Weights of a small transformer language model.
Size: 10 layers, width 96, 2 heads of 64, MLP 384 GELU, vocabulary 6232, 2.45M parameters.
Architecture: LayerNorm before each block, rotary positions, capped logits.
Each number is 128 + 24 x the weight over its row's rms, rounded and kept within 0 to 255. Layers, rows and columns count from 0. Numbers have three digits each. The size before them is the row's rms in percent of the matrix's.

# up: layer 6 MLP up, 384x96, rms 0.159, rows 234-362, columns 48-95
# down: layer 6 MLP down (transposed), 384x96, rms 0.23, rows 234-361, columns 48-95
up234 041:130092131120147124142139089149141091155100144093111145132112104116134165154134159148111127148105118098113127150111145132090157097118113118120077
down234 038:109157113191149152109106130110116151118136143127190112109155138133120128119086113096149163131104115099099131109099150147173144152127137077108134
up235 132:133133159138149080078077126130168146124139184110089120153130095136108134142157157121133134124137075176135140121141156092122131120099122137143131
down235 137:130132125136112115150167125137104108084141103107133167132110125111122139094130139139097149086129169109115127117132185143116147124126162121088138
up236 113:144102149130153145136126114116110097099073134160124083137142121144165132135124117128126127101145127116146109144153151103108145099117171144112158
down236 121:123144123151159084170102131111126089116122092152128122146127140143121168100146092089144109101157114135132131097153112139075143136150153152154157
up237 048:159140133151107121103144136102087108114099099156114135127096147121164149148186141161215138135111118143125123156128108138115091106151129118149091
down237 044:126146157120108148133106139105155119155154182115150116120127132145086110127101168070101143125111142136101130124101157139193152142107137128124170
up238 106:164126096103109108144139098147074174144109162119182182141123120131152114125128100158115122175175139098115104106116130158093133123106101123139143
down238 089:115109123173142130135137104094114100123106142115076101135099163101130136147167153099171090102097105134137141115098162120156107148165105125167155
up239 026:118116124157140113146130115133103096100122116139094115130092121136164145146122172166103113103114109124137093132167118121111100113126132183136191
down239 027:127162084162128145150136146133162127177141134146129100140107122153129122129097104151099110140106163103115140129100140127135146164156133123152135
up240 137:104117135143063131147159134124126101164141114137107134100112114159141107116131096142138113124106068148102121122086089157139127145086104174166151
down240 121:121106145139154076113108142114169107103134192133142107074082118163081118146113131151150162153150114137136104153114096186122145129146125122121147
up241 106:152092171140144082146140111094135143102134120150106140109146117097133116151107102141091150131138120136116097134066134129137103082168129169149104
down241 092:172162110138116183077137141114123115144094129167173140101162159113107120094140116129153105097104111108135140122121147112138111182159124095157142
up242 090:088127131133094117129090143099170117152139085147115132138137097159093144155123127107101147114098144133139120109097112136118101155140131132098138
down242 075:148113100134139118118139134117089135148160136123145094108112143115089088117109107091151143122117150091147101139126156160108126137114146142166191
up243 091:141148118102165110128114135099140112107131078103134120144142091184142098102116103088140142147190114122144133139114146140099120145124136133144100
down243 078:138185131124106097139172166101120129145106115140109131138126132136120153120138159105150121129096119130134147127102110061182101110125117126142154
up244 087:134100147131159146059147112124118177121111100158091133126127099140138139140146098122118099139157127131112100105091108144118103101098109106120122
down244 086:192126114133105149205148124154141132119143125089124115116112137132106118089121138130117153184092126087143140110100119132136132168141139104130150
up245 101:097126127136126107092164139118126153146167118184130103113126121131115111093161111081159071089118145114159109140190104101089157124141157113112108
down245 108:137137157170124147110163130182150142118132114115149102122104143136129087077179182147134127129115138083134148109164099110170137134110109092132129
up246 103:103143131100151094153114075116145133173154140122094100130130098106146132098159156088111151112163137171095128166139114121119186113119111126103103
down246 102:089101144133141112120130137098095104111151139142141103115090145102122150174076115130138149136150142134109144124130148148146074123171148157106169
up247 086:100113123129154123129109107117155163167118132138140085160156094109117142118130119141121123106120096157120064109091114106149124111143174127134118
down247 089:123138152115109161139108161099070194154101137148116111124124104117086090126151130131163109152152149161093137153140144106140151136134138132094136
up248 127:126142143093127106083175129134140144142072123132111125097150170151172107170156126164105083173142091132134148138126141139095118147130108143134133
down248 139:114131123149098083179131133188151161133136118112135101143126143124106107153113125133135144104174065144116101121108085104159136173155125113118130
up249 129:171150134171148093125114099142119129121129139154080151077126134129136169130183133126153131152129090145132137105167103131117148119129151133130089
down249 132:115089136087117146149135122154124141135141127154157146174104158128167102146129125123112104125138079116114097133121123133167117106140109093079118
up250 110:134143125113135144102129138155181116113117104172115094143107143118114147105156084161109125124079132148098097127098133144140135139158116138137137
down250 102:171130145069118159169161111081171110125148155118125136100145138100122176101134153140151120173132136101135108136110132149098112133137154136137108
up251 034:146101125155117080146099104143133121120148119085091154166129112141181157118137112099113124115148104102097172158121104131127109141091127175108183
down251 032:155141098140137189116116139150157163136154145098143110154105169142147101094081125146088127149098140174136118135105167157081158124116146129102145
up252 090:158167084159112131127125127083136122133133137150129120137132097175136131127131131148163131146121140115103086145114118098124164157066145151111079
down252 105:155092115125143107147124143115151134183128112152119117130116144087123143102143126111048117124149129141157141107133094119103115131153089115130155
up253 039:097125132135136119130114105148144125158091132099088124118118160151154163150110131169084169102088143124157137121093122184110142128143120149132102
down253 039:114152122133125157118128106134120093115143145140173132134152163134083141145128092127143155154181138112128123098109118156120159136131121110108179
up254 111:142112172113153107075147101172179143115097185142114082134126085119135136143174117103147125092158106148127096098107084142120127126121132164112084
down254 117:123146090159067136138162114147144123089117119121103121138159123106153128138094129159134086150124113090130135117143123171138128133122112076120149
up255 070:138141161077141133122139076140106146146111124089093162112102135139076127152127136147109099140152095157143138075123122143104134128141092165160121
down255 070:132136137133124148148128124153145084174133139107131115149096113110114097126146110119117142097119123135130195112135161136112192121083110133111122
up256 075:108117138118131114128112121187150123106088154182151167150108100132127168098138084078121110142151127107159151151140131123128124121133107090137107
down256 063:125110156091130107145149160088120135097156128109136111116133132073125155109133096122142114123112146084136108115132085114156121144176143188142104
up257 126:103121085152103127081106136150125085120127142134187155139124141135108131115149121149145105154153149123156099103077145097102129126113119130151125
down257 135:086120142117136136086144140178103121096137103144134146153094122140120109123101127081150132132112156173155109125084108147140146128135099151147177
up258 096:127162164113196109131173123117108114088103125112128126106131094131128141098115119112109146118145110082125105165142112131090093155106141131146155
down258 092:140164138115106125128117162114108119083159156143146093139113170142100126141094154097114109135099147183096102142080147150147133103118143164115160
up259 113:127146158145157084071129128157164204141129088135138141108111116147148121116148100170134113114184131124119111088097144119115106130102135134100119
down259 101:149110130142102119160175090100148094139115145153113100156114180121086150113128120069150126135107094125145146119106152142111149123170113119145152
up260 117:100180137109143112164138111138143102127128112088134135140116125099136115138135126171121121120105123142111126112159168121113092159116139167117165
down260 136:204120121131157125131178089086110149123102093119142107163141114084059157108103137101145109132122124150131110140081095143148136124111128146154122
up261 095:137083126153085149138159136124151087109153142118128109125141150123075143131159125153135116182123143114163118149170077107100102122122194112128110
down261 103:097190132144082187097107124128135161093121149128137124114132137140147132123092161107150102120102139113132127139122196160083128104105132139127109
up262 085:168143168105165148106117160146148114114115103140123096130142099122154127115120072132120091140151090092129106126102132106109087103165110140161124
down262 073:120123138149108087123135108111123156138158135090105164161129151157098135089141178091140109114125176137108158143125111110161128119119126110131133
up263 121:115138144082104122086146089148163131161098129148099111124165109113188094168145105135085148150095130114127149119116158126123166122155114133080113
down263 132:129124095147135150116096125109134110103181133092156132112119134143124151139110148133175120123119116127161107097127191149126112093121136111064114
up264 110:115088135125143110121110148082145163117167156092149139102129062086112174152112121105144136128143127161122088105157129101127137163135128102105104
down264 106:111144132186140103150135137131126133131133142144097103158117154111105112151067122133123134118123117179095119178132153135102154139166109112080145
up265 089:117115124144134112116138133128136122107157132141152113067170126123162109087169116162113089125186134102168131121116125101089137098141147172116124
down265 090:124073126159117105114142155140121151120128145149125119127140115150111100152161112088141132125136184116156148109153053091177107130132155154125120
up266 108:135126090154145112154117163152120105136105097156095130129136122124088094139103054132088141158113125173106100122118112172129158149163150126129061
down266 109:133127127134091156134154080144101145162125178139130122150114118195112134137124149111135139094135164103147128131132182130103112112079119150123136
up267 080:153117115118173119150146130152206129112081095103098116084108113133125137120115126129085117105142096160102127114133128142149136086106124157160144
down267 065:093150184174127147146133129109127103124125128116128137135133131137103137115081152101139111109090137138147157101092145113177121142125108142133189
up268 114:168113099154140116153106113115146177133169130101134144104150106146114134149101123138117182164101087123147103148134140132128089118104157152083147
down268 109:120121099131152135125099137114124110102178114114122124130130163115120130128076142131118135122081132155122151112110181123109158092145148135123150
up269 082:117114130122131142107102136099149148163140141154156107131132109118151130146125104164078119124151122121122103134101089128156133086073154102145113
down269 084:168132129110125097107100147152109114163078126149126135132128128146093125162118140088134086147147100162107130115071179138133123178151090144119140
up270 091:104088127085152164132157171110115112105095104132121116118143066104141148127092154147180101128069114156133147107153125128073109137120110138144137
down270 092:110154144115120118161114115111127112105174118116113128131147149136121129131106151132194111108150167137099144127140160162137137141110110142088179
up271 104:112133119119159090126128132131133112161081129145136169068080152167138147124117135108130156100113146138084077130159125098065108111143179177122132
down271 104:132141147104138118147143129090158115078097118123127139153139110160089144141098119101128149189096119133176125119130135138157133153135141167115102
up272 108:104109169136187143167119092133161119144070115131096071103110159121126169126144103129128167097128097138108147113144150127145112143122137126169100
down272 093:132129174119124121143151101136129124143146161172143126156146158136084119129150134139174135099150108114148095076124118143101125112102123162137148
up273 113:118156152073153100114136151114175150140118169130131092142122149155129089168145119104118106145147128122137105170106137114103105106167130114138139
down273 118:120112109127109119139092120119154122143134115139088089153124154101102135177191077100136120137149125096126133162140138177110116133146157111094127
up274 101:099081122097128113102110137110177145119136131144128145149139108074120101204144115133107130147157128126106125147138168130136188100143092116131123
down274 109:106142135161137080144132145173121127131105162167122092082117140091126127135107114122139145157152131119137108117120162161115158130151107104120178
up275 103:139113110093161123130126133097105109146133111120116088168116094145092118141178145122119146134189138116128140155132149173124117107103110106111135
down275 094:128094090117120116152150138157122111153144098149091095144106148109154133117150119147122177118109131097149114139079153183130166134154144142115118
up276 130:102108150090119152106085126126169105143145104184094126118136087134124110162139110131151111129179133084127131116120102097109144119127106088110100
down276 138:118147125115171127128097149119064122117147161134149162100129096113088107097124136138098128140131109161112149141149118046153134158103132121122162
up277 122:130115162132161132109158163135120122125107103088101115109121090103132111108165115106136151141078145186141115168154140121119143114126142121142130
down277 129:149159138165180081115119113114091146140131129141139123135129152186122130112156142145146132117131097104128154088136098121110143101099086141125154
up278 092:095146132117129158173156127103122106147163156096148167141142123182182135105106117137106098108091144137129105087160087130139120111105113167126113
down278 097:148110114163120127076132124107125142147153115132141091099098155164096121105131116112083117103138133135132146140137156140142115129126099088135114
up279 114:128134103150136125121120072142114110120087133136127086138163126148118107177153118134154156123109091153127139156138119092124119148137138117158140
down279 114:190115116092145146120141117116109120142094073162104144115138130100144157118106143105086125149141188093168107139156123124123150156085128116132138
up280 113:151111109096115132118161148125095152140101129089109108108109135075131098141165083112132130138127115139107116114130144086114131131155120194094127
down280 110:107103129143136149167125160100096146145153127140180113135057155131111143106149131127119127139169088121114088147145114103123115123126129136149082
up281 094:115100090057135142134160104142139079119102120127145150178105132066105115087141175148113120143123143120131155158089139109109134086133125155140088
down281 099:083145148162153157116085157136105096094128152105156148132093124120097118162133104131076104153131124131135081169126164103144147096122102141120069
up282 096:130122124142129145125121148113120113115126127159158109121152137095145100084120168112117104121133143163132101108175132117146119130125138120151151
down282 097:104144144167123156125110104132148125206128137132130116089130149133088107119133121138149115152138116119160162115106199125119153149110128190129112
up283 089:169131145136166145136152108100127147110102119187110145090146158123117149103116147139106121111098106143143145139115143135133132099135161095151131
down283 081:141141139133136131121104149126157148138150198084144106116156083146099110073132107108165160139109137080103152156140177101123111119125162158156133
up284 115:111126093149144122080139178153160155131069102157146123117099111136087122126136147121115155119108072134098107095156135096133165099109170085145099
down284 122:124149099168112142115125141141129157159175131140149124139099133105114163163186135117120142081099080113089115121111122152107134137145109142173119
up285 123:102095107130089163102132123125109105100141078119086125143128127143126131142156109153154138159106142145138128104122074159141107122090118146097094
down285 125:098133151156109126121175127141119122144091145101107119146132137150106122140102118105166099134108126119120202106115154116119144147109134157129085
up286 102:132130135101088145122097164155117124142111111118134133140108121101110109125153148180149158152081117106112077110172135113107115109133083130147120
down286 108:122120164127142090106124121123109147119146148123181108145135101160152085159097120121153152115143110141159150157098114084172104182118156099129091
up287 087:121115073109135146138172126141163139144130135111133152106098117142113122123130094124079117123079158133132131109116154148103122156132194137143129
down287 087:079159167122124128128090099127067142155142149073171116136158133129162144153096129173160173113165126145098125126153163169145107111091120126093113
up288 092:115138109125106085141111127144097101145089106131133164138126116149135093162125149130139152111164141100116136107123114165120139135141080162208148
down288 086:132144143137125154103148124112110147117165123147148071133118148094117157124109123077143100125106142138114142118119156122116107135158118102109185
up289 139:169107143114112103081152155132136165115097064145093129133163154117111169153133127091131136143120143148152097123141138137166128120107112167089139
down289 151:121134128099119127127167107129116098115109104090156098174123101141109136156138108125114159125130138110113115115155149115095115174152175122126097
up290 147:134118122115148088132112161114139144093116121150128136124124124106183126144136149124128140114151108089125108112137130164069127132098135114101062
down290 161:107128135146116167142136088152142114123125149127148119119107154143229107142130121136111159139092136125133136154123181151113137146120140120129125
up291 107:140115164123107148124145089176089145177117120133114128161117098167102150150134147141127111094115107126116121181163152099094154137163157101108068
down291 109:112133160127121085123160149087139101135104096131143168135162123097103099135100140153123144112122178103134144138141197166140182129073150135124123
up292 050:096095118107153148148141103155109131097105108126069119129111143090110161150083147141075140107107092138102128126166141119135131151122152083156157
down292 045:116135109128148111176141164124103156120121145141110118126129170147147100107100107085171146079110152106115108139127131175149131149147134138124183
up293 132:147114112103104135122184095161143102148110136153106101074162105112107162133154138165123135115151127080129132152104139162110107169128132143089124
down293 140:140155129145109184117141111133134146130136112127139145099106112145108120123119097130160118125132164112117126092155153134088100107140125140086117
up294 104:098130122100144115167166131174186157124102142115153130101112091133157130143146143108151126107159129139107131106144181154095110115129122149101122
down294 113:098134111162124105139122128175171132146123115103162144105113138118149143125111129147161107088122115159160148126157195161143190139099109118090143
up295 128:128083118116141150101162112144161102130173114127157177116076112127095101110155129136137121119159082119128125145160109130160171124110094123161119
down295 125:124139111076111162137090123110101110166129154143170109129141139098138105127111127143148128135159102143127146139134108125131126118099095137161145
up296 075:116122122140122136152160088197154121123103088148122143166110126111116099114104122112118127099095093084153152128149162086121145149119167179137089
down296 077:095112153140129156144071122176135166095138173125124107148110136167123136125092152119114118126129132110110064110114107112125136123114088106121176
up297 095:133142144159124105125165087111146112138139116142172137138170108072112159136137150166093095099107138143130111108138095153115131162102137073164146
down297 092:146123122150143124134134146135106164121111075130148097149104132100143134180110136124140153130103153123108164138110187164080151126141165110063143
up298 096:129091129149148150183137131150160140124153150164127106155099105139155167154134121160122137101096085079155102141098132141098117101112119139110133
down298 091:105121110174134179105108090125141128152121131151157147123120155156156125129140141112147158152139140129144146103101200146152151116118138144146134
up299 089:157085115143153095138147121149189159123144059140084103102127129123082127119089120154114133122140117128155160127135147122131130097131125097135155
down299 092:107139144134134104135141167079101118122137146138124121169153114140119192141123125051139092137114130125105127136128089098123105135164123124143133
up300 140:114121147121114110090138103132155152149119123180106105155124154140190099122148112165132163104161131137157099149109087118080117088121114116145145
down300 163:131144135116122175142128138162112101155087146127127105111123081156132132153128127091121145130124115134065138119090141079129107142139123097105128
up301 053:116102128091103118143146146103189127130091114136106152147128085129141145123178134077126148124113116109112117130167103130141129117152144173100135
down301 053:105133162133099158103127149133141146092106138101151097111121125102126146106123163133180171140104142163133147141139141154104139116089123154127146
up302 050:106171095124138101150135120138138118147117096086133168123132098146119144111124114121122148111124133088098133147150176144074132103145164168127107
down302 050:135133127078125147129089087127133083134128136103116086140142155175152115153147112154180088120130124140137112123140167129125118139119124108130146
up303 136:156140121112116126131130100115119138121121116102102171123133109133115139080121096141110159150121140149082107107171158107139156092157143160111138
down303 140:169111135121144174181156132100132104099135109106122117122162144169127183097134116129139104144129100104089109109108141177089137128144129106119063
up304 090:136142126144152135154134147103135188130100138134097134112125167138127113084109151161143128146123135148115137126139116109124126143104094095089138
down304 091:117152096127124179178113160145121153071120165096143171132125141133090107139081094144147114155175186136106156147127149102103124132124104114111080
up305 032:148111135094109144118209080147130094158118146120113149125107129107120173107147117134146102129132126105150138173138112113122106171151143190136104
down305 030:166150110128155130086109122141145136075154124098143096128122126131168115094102141172113125125128140145139096137202124099148160149136089121078133
up306 103:136143108150137112095145125114159121162123111120106090126101124135115130121112159143114112109128103119158119117157126161115107129129120148144126
down306 087:130123163144130112162150112126115119103133097115115126107109110132109156156143099059159111128091147147134173121103123141123145127159119111131121
up307 148:115137143125111084120150148164125106136182091125093142126150115095107080148152154149131132093134069168094105118102130149101113099164119133132085
down307 168:096105152121164129157138145111171109090121139133146148140116138098087075140101095117158120149167155114138139140133118136103139131113147167086170
up308 097:115123148110166130160147123118158156147102099093129147156157172084158084124134132106125167142116138138141118130137122140118133079157108165133096
down308 099:123145079140162112124119138163130138106146124171141078124097117118176121120164156112127160114106093137148126098120158129113128139160100132138144
up309 059:128120104115099148120132112129125107124098131123129129145149103129149138170114173133069121133158076146110136157124135116145123104141076121155092
down309 052:170151153157154138092127124147122149138160090136139126144126173149110092100144122110125131113126091142134148101108172095086121149109134107128171
up310 082:105104163098151144145158136127111110119100109130117142132074148091147117157126130116108142138100108147092134146109152100148154067128134124146095
down310 082:097137157155140149137186167149100127138090121151114112142098148123123090131118101099111172098111124100162145110130136121154117094122119159109147
up311 084:128141070159103126110105144138127127097098166083099136159135123123102139142124153121106109124136155128157146171155112114091109107141097135106150
down311 082:107168135129116138078141112129136102079143150142143130115133111120137161131095091167106162110170112134115127128099190113105140151132120151121131
up312 122:129116100134136109148134108180109133165101090123108196108154137129139104138142151112135145105085112115103122130105173110156104143132142121131119
down312 122:122132067125133127133140122170116190124152138111077095120156121095124114119143140107155126089137156146127103124122190162144148130124092146111117
up313 093:124086137091135129161101148099047098127132148137127130124157122116127139138172137161115157138112149120137089112166098144134130086104180138116127
down313 091:106129161081118093070133147118162113138109140122080158141106086175140130137144106115099118094115144121117089079098096104158125146176152104122150
up314 097:152097101108171155170118073179155135139117158142123084129101121110159172142079085120091096116162117100138125168159132136110137101123135121099151
down314 091:180100142133128139086153159085111159122134118118114098153084128149122126102114110121146096142081162138150106141109135127101158220153116108134127
up315 114:102095129147137132133146134150110073095098129146123141099115127118128145161118144165111136131155096158150165150097135101105097126143105136140101
down315 096:158112147143124104165144142106138103092137131115117152149127126110088123101150122129131078137135116118129125119105088095164159133146113124160144
up316 118:151119134111126110119118147103106127163117133139086082147093089127136122193144114124084134137131131087145157135125141121111195083163129154124137
down316 128:158120157182131119130098122107137102134117119167118124135157139128179123099100118194143116115141136099138122109123114187162154159100111115112116
up317 116:107120124077145117139177121152115125155128128134092166154115102133159097138103123154137113106132166107137107158109166104123147129147170198159119
down317 123:105143076109145126138122111118126123102137107117129141151153124128180122128099125178136115124145156101100129163145155158127113120169163134120070
up318 052:156144141116106159129131130123126126154160138113075132093093129142156152130147107129179157104178129117135131126132128137092107115163140132110065
down318 054:110140125123127135159074116110142153133100157110141136127216151149157081119079116107131148109126146143102132156128133151132144125118121108107120
up319 111:123123114177121121128150137072144106109121116073120120077119112117144115136142124096160146160099127113108136131117180120118096133173172139124095
down319 109:096099177088089127108120089133135114152147175139161091076141129117120115166094124102130125113134096124138155116126103102122150134138130129128140
up320 112:154114112151110119117150085134060118151166171127117157126127165135127164139140108134141101147119114164118100136129116141106120130144101180083092
down320 084:157120158089157125124140109148157126150146149113136105130125167098078093142163132090152131123115128135152159127106124093129127131150095111165174
up321 087:121143152143138146137114149110133116178122085101132125140106125169165152094079122121145154116133105127116119105096112152109102108125102102136118
down321 077:102141163164114148088132112142127125086179148140165129101101133110105122129102132087139155131116155107131145094127196142134169159130104130137160
up322 103:152165147121131151137108131118121134164131130160102108101150084096149109146121163126159104129110101133120122139162103116103154114146149176083137
down322 090:104113121136104108130158078129101153146146087116152138100127144154109165136187095102154146136157093136142140115097110108147151118150100124144129
up323 060:137154113105134180103140110094104170125112125133089107122159168136131134085137158152129136107137127146134149153144065139120148160123103108134160
down323 056:139129104125102132123092174127130135124150126078145136122123113124103116127088144162172132100137106132143112120114167140150136155106171134098109
up324 028:117130154118109118130134136130094127121119144147063148139150113120125120141128118093165134128170080117100114131160137136110095122114134104123116
down324 027:142150125160106158169136149122146147104150164102133139110080169091129108110083141115121179125124167117130118149133126162122140181112138091147138
up325 123:141135122094134115109145114144100170113135095161133131143140120090103094078069137121108143130103108172123118162161131092103105146137186186159121
down325 126:123114104143136106138066160122103171121106122146148120115134072143085111144095153132141119122109131135147123132175150087119096130143123174092179
up326 105:157107133140101108112163136128115121121143128112108157141143133129125103128152163085115119116151113112152124172152109100124173111155114125113150
down326 101:155161155151111166097120115116163120169095155135126103160129131096097121171095136105108175139122126135165098137101168121144158134120158142102123
up327 124:120110147108126095083100137126139171163136099160101143114114137133127090162165140071128122138121102131176136118118134127123122125132087128088149
down327 133:105135097114125163107143101154118147092130085125124111179103123119152152139157177123139113088133134103162133120135139137143111138155112133123124
up328 058:126121099124076142131086117146109103125096118151123148177144154127091141132122128157137126179176114107094142127067183128130136097162138132131110
down328 053:106164113120146131115143116110115091087132129133159135145107170100077127142139154117156128126141153111136128103096161166094141120130124129127159
up329 139:113146129145115101070092172168109110089114111141144120128120099145120081163170121124113100119167110147116127111166119125171109138154094138121143
down329 152:094158127147129148078139131170109138088135107125129177134143141103131067173126157124091137089137147110163102090131134189118137099129137114105101
up330 096:127132180114138134123092112099148135149106151169108141114118122087166137131150117118139084137133123100140158147149097156140129116122146118099116
down330 072:183162093149131112122156142130105141118119117092136099138112148140098111109106157096152113121091154131117126119102095115111122165143108151154161
up331 112:145128126122119102148132137123128177116124128151095162155090159164152080126150053096137115145110149152114135106119138134080136091137124100148132
down331 115:154139105164133133162151078116116135105155163098129111156155150130106145135152122118113125124129143078081183095138104155102145136115106115157134
up332 119:107142123129106117096146111123147158112122110104141180120167137134146096108170119123152134142152115099130141141158149101151090110101108156130118
down332 114:105113170177124118152128100122134150125132131139163111143145144121138111077127114136136115123120070083107153090106115112141150121138098088124109
up333 094:150130123131173136123132082089177106134153143119096115098137095116129136165142207133117088117114098121126076100109110136102161163138127174119140
down333 096:135111148097152147140170150074126122102130137104176136147133155113133148146101111073105140125130118165137106098097128135137098117141143118130115
up334 049:124116128098113155105107126112092157104143137146126128176116163176136132136135127128144126159124127117116133140118144163098109111141148135124138
down334 045:116173159162127117110122142097105107117096138117165115150123098151083121120110102123108117119131136128135145140121145145135120191145126126165126
up335 108:094116133119163105108111098156103119167081145082143132150127160128095155157144106146091134135143105101139136098117137144136163159121133141138110
down335 109:107145113142124114133166150112098118135103111174169141117108113145143134124108134129143142141105115112191150057127118130140137146154103119144105
up336 098:096121113102083143131172111134132105155124091162151188127101116127107163127138115125071138148163114146102119141135156177135148109131130115113133
down336 095:119139167140162142099116096088088136153148142113152105152146135115106125133137132150164119069115166110149145105116169178113142174124098165137128
up337 086:119158119109131133143098140152148112165099116124118143117100143156147189059129111159121171142112125136150127161108110094121109154148130142114144
down337 086:102170130125151162101106141121147110094144165122151114120142160125093140144063151136129141100097151116102130127113171138154100139099121105099151
up338 112:152154128122144104137118104130120124083173145122139097153118076134140125135130110163125100148133125102175087131098067127099155172109175140089130
down338 095:142121126117149110124135112074134119152084092152127149145141150141127128087129114105121136082132152110150152104151174102141090138138111110165148
up339 135:150131137095138086126114109113149117146119181154156110103134152114169094123108134115113167122103147162158142111123193071093138131135139119138111
down339 153:173146120145123124147138146104134146141121151118132168142103135141075096111123121141119154145078103130121089103156208125177105117119148144081122
up340 083:122148149104146127130130158129091158186110129101134105126160145083116128139143126184123136152136149155086121112113139092094108164119150131128109
down340 075:159122178097141123179169114094092126157141114118111096140123143075090116142150143089149107117125121117151164087114154170165112118164152141114147
up341 098:120113132131108097165117101146156124142113141117128121103107104069114119168121147141126150143121103156089108132121156164102128146144140168102111
down341 102:153144101106106160143119103149129109144136142091134126153125114165085109159109180124147089160090102123107107115119139134115152181127099067174079
up342 021:143146113091146114110176109153139084130138107133111139129108142157096156135135104141118114153074138136174130142135142138083126095173110096105078
down342 021:141132129160147120116133109133112082098134118120157106102149174142148128071152101118149117098138141141155143152115127110140127161091095138140123
up343 068:161141082115124135095150145129144126129117123145115089150158158147121128110148111100146148134135166127133094120127088132119148143148174193146087
down343 065:113134127144093173142129123133149113114156122132117115100144158150145086127119181070086139126119114131133089092164119155145119129155109139093137
up344 099:079116117146118138084100118091177092118127135134103118142158163096114107127170141145119139130143125141108126165096139115160142112114195107144144
down344 072:148146153115121122133144100130110119082147135127113101126123138124100148095122125095142124102108141147100159130126108109118113120169114126134205
up345 052:098173110152138110090106157111122138115066095104138083115110114095135138157141128120104117165153090165110109112088140156141099100124155106155124
down345 050:133144174148117129134129115135136145108193146102161120124117140107106126081115149110131189108127147126139113117092135159143139128103140147136134
up346 110:110117130121141141147101100155119120161148136136116138092177102137180128126138107115146096141106091167111095133135110126139126118168110138118140
down346 113:147152128151143140087129150118135152075061122121088147147107168133111123134112115100107131154145171112148124094123118180159130134125140108142139
up347 106:111147123085149129135169131138173141135134134143144095143105122117117125122123110164147131138112102089136129127111115106127125135060182084107130
down347 095:116118172139142146104165119170104116146133097181150154132117127120091129142111106154111159098090138114085147093122130121151151114134084160124149
up348 026:119143153092116136131151112110097096133142125110131138154111146125177167134148125161112163143133086084123119084108102132125120124104116136111089
down348 025:130129142161143180107100135135153162157170176106154128145167145141181095089079126119123155119125138123139124102136119097144159129103129063127137
up349 095:130120092062130151167161147083099107170119128129134168126165087155097097149126152139137185121119144193118090130129095114134121101119130098142153
down349 093:124150160118126107149135117140143139118130125140144142120103112120113122117120090082140114117102111149141109140126107131103158133133153128158118
up350 031:120115142137140108094115111075112153121136111145136121156150137132163119125152123089129136109111153150135126138137106139164112098157143109132132
down350 029:139173151103075105135131152135137128105166121098169121107086114107140131108071125125150132112096148132142145135105132132125126175135105145144120
up351 093:146139129127131127147090106105126146131140141133136122144105137092187076153131137121128132144117151134116157143149106147121143119124118159092110
down351 088:179160121176137119103154184137150099110122135103103143139146111126147126117158149117134132126127171093119140093116142121178093132124100117144105
up352 126:093154136124121100133082152134100122121152114143102201136102118092128119134076101124104119120121114141095125138163097102105132090193118181113107
down352 128:137126139112103128206124114102150163152106167128092123127154115114111134159113134149155169130133121127081105144132067130130107156111133146092133
up353 057:126129122121110165100132093099122142127110156175142134132123163149126149091157133139133119146118124125150121177160138137157148091149101118146092
down353 063:085132144123129122167114171108118131121115160109143125155100104149056131166127132170139133098148140131128151164112114106145102135123163120108114
up354 092:110125114124091125132139115155136124149132107149118182133122148108147080156142133143159098129164118122100118155123133099104122151127147139095167
down354 091:086126113196143126102138127141129125106144121136162112116130133123119148157082156119142130117093151093130105104123167145120136161115111152142149
up355 110:111101139148090103143134134129090151108145106090111163103145087141155125175159142147122157145152088114100106141141101113154132108150139119112150
down355 116:166142109130147138122146140064133118163125155136129146141143119107112094134159097111148134141146076179156106119156107170173107119091112111153148
up356 074:123108100147145141116153089112143120149097145121116134155144144104132154179171120149119148123116116088108133152071131156068159135108101151144116
down356 076:133181122135135166149126137145087139086137127134150134110150158140146144165113106105153155167156152102114117093151149109121149097089165055121106
up357 049:085137148115146106122104078136133125175115110140096137098148096115104129166177121132099106121142113104113106139096150174128139126115142159070134
down357 046:098145115130116188126128114128156120121142129128126106126092099101108127134078133130174157157099177083141131146091168150134161150148098108129134
up358 077:151140106112168137114125128120092127097088102153111080133096112137138144103134073115156125146176078101110125155088126094124111115145169113131123
down358 068:149137083161168131119141163136159105109158101136113120110133133102101099143136140090163106107123120087149152185108175133103131133098138115135119
up359 125:090126156082147116105136149141148130110145089154176132179129114104143132163165125171104155102165085149103092155132130096104132116110118128094083
down359 133:100104128157134111129139145107145135100141133094127099142152129132094115118099099152062148146131146155139128148140201152161131123092145158088096
up360 093:151091111136125139147148086156133117147171118113151111132135133135133158127101133115099097125106133178100143132119137124125113089132091146098131
down360 090:150138155108114178088130163113145066117144161158152112085166121120113105103096140118150119146107122155154126094102153155129123117118125138099135
up361 028:163105123143137102108147109124126125080126115132111101132088136116141119127114160150083125102092123124122121103170132118079132098138112125160160
down361 026:127178118149122120112065164121169103132149179083132093101144137118176121097093100118160136122118167080126130122112128135128149146143121109124126
up362 048:149155150134139094101146124142093157130117102133079171157162083149130112124123106116121116136171092067112141121120144125129110112120103137145118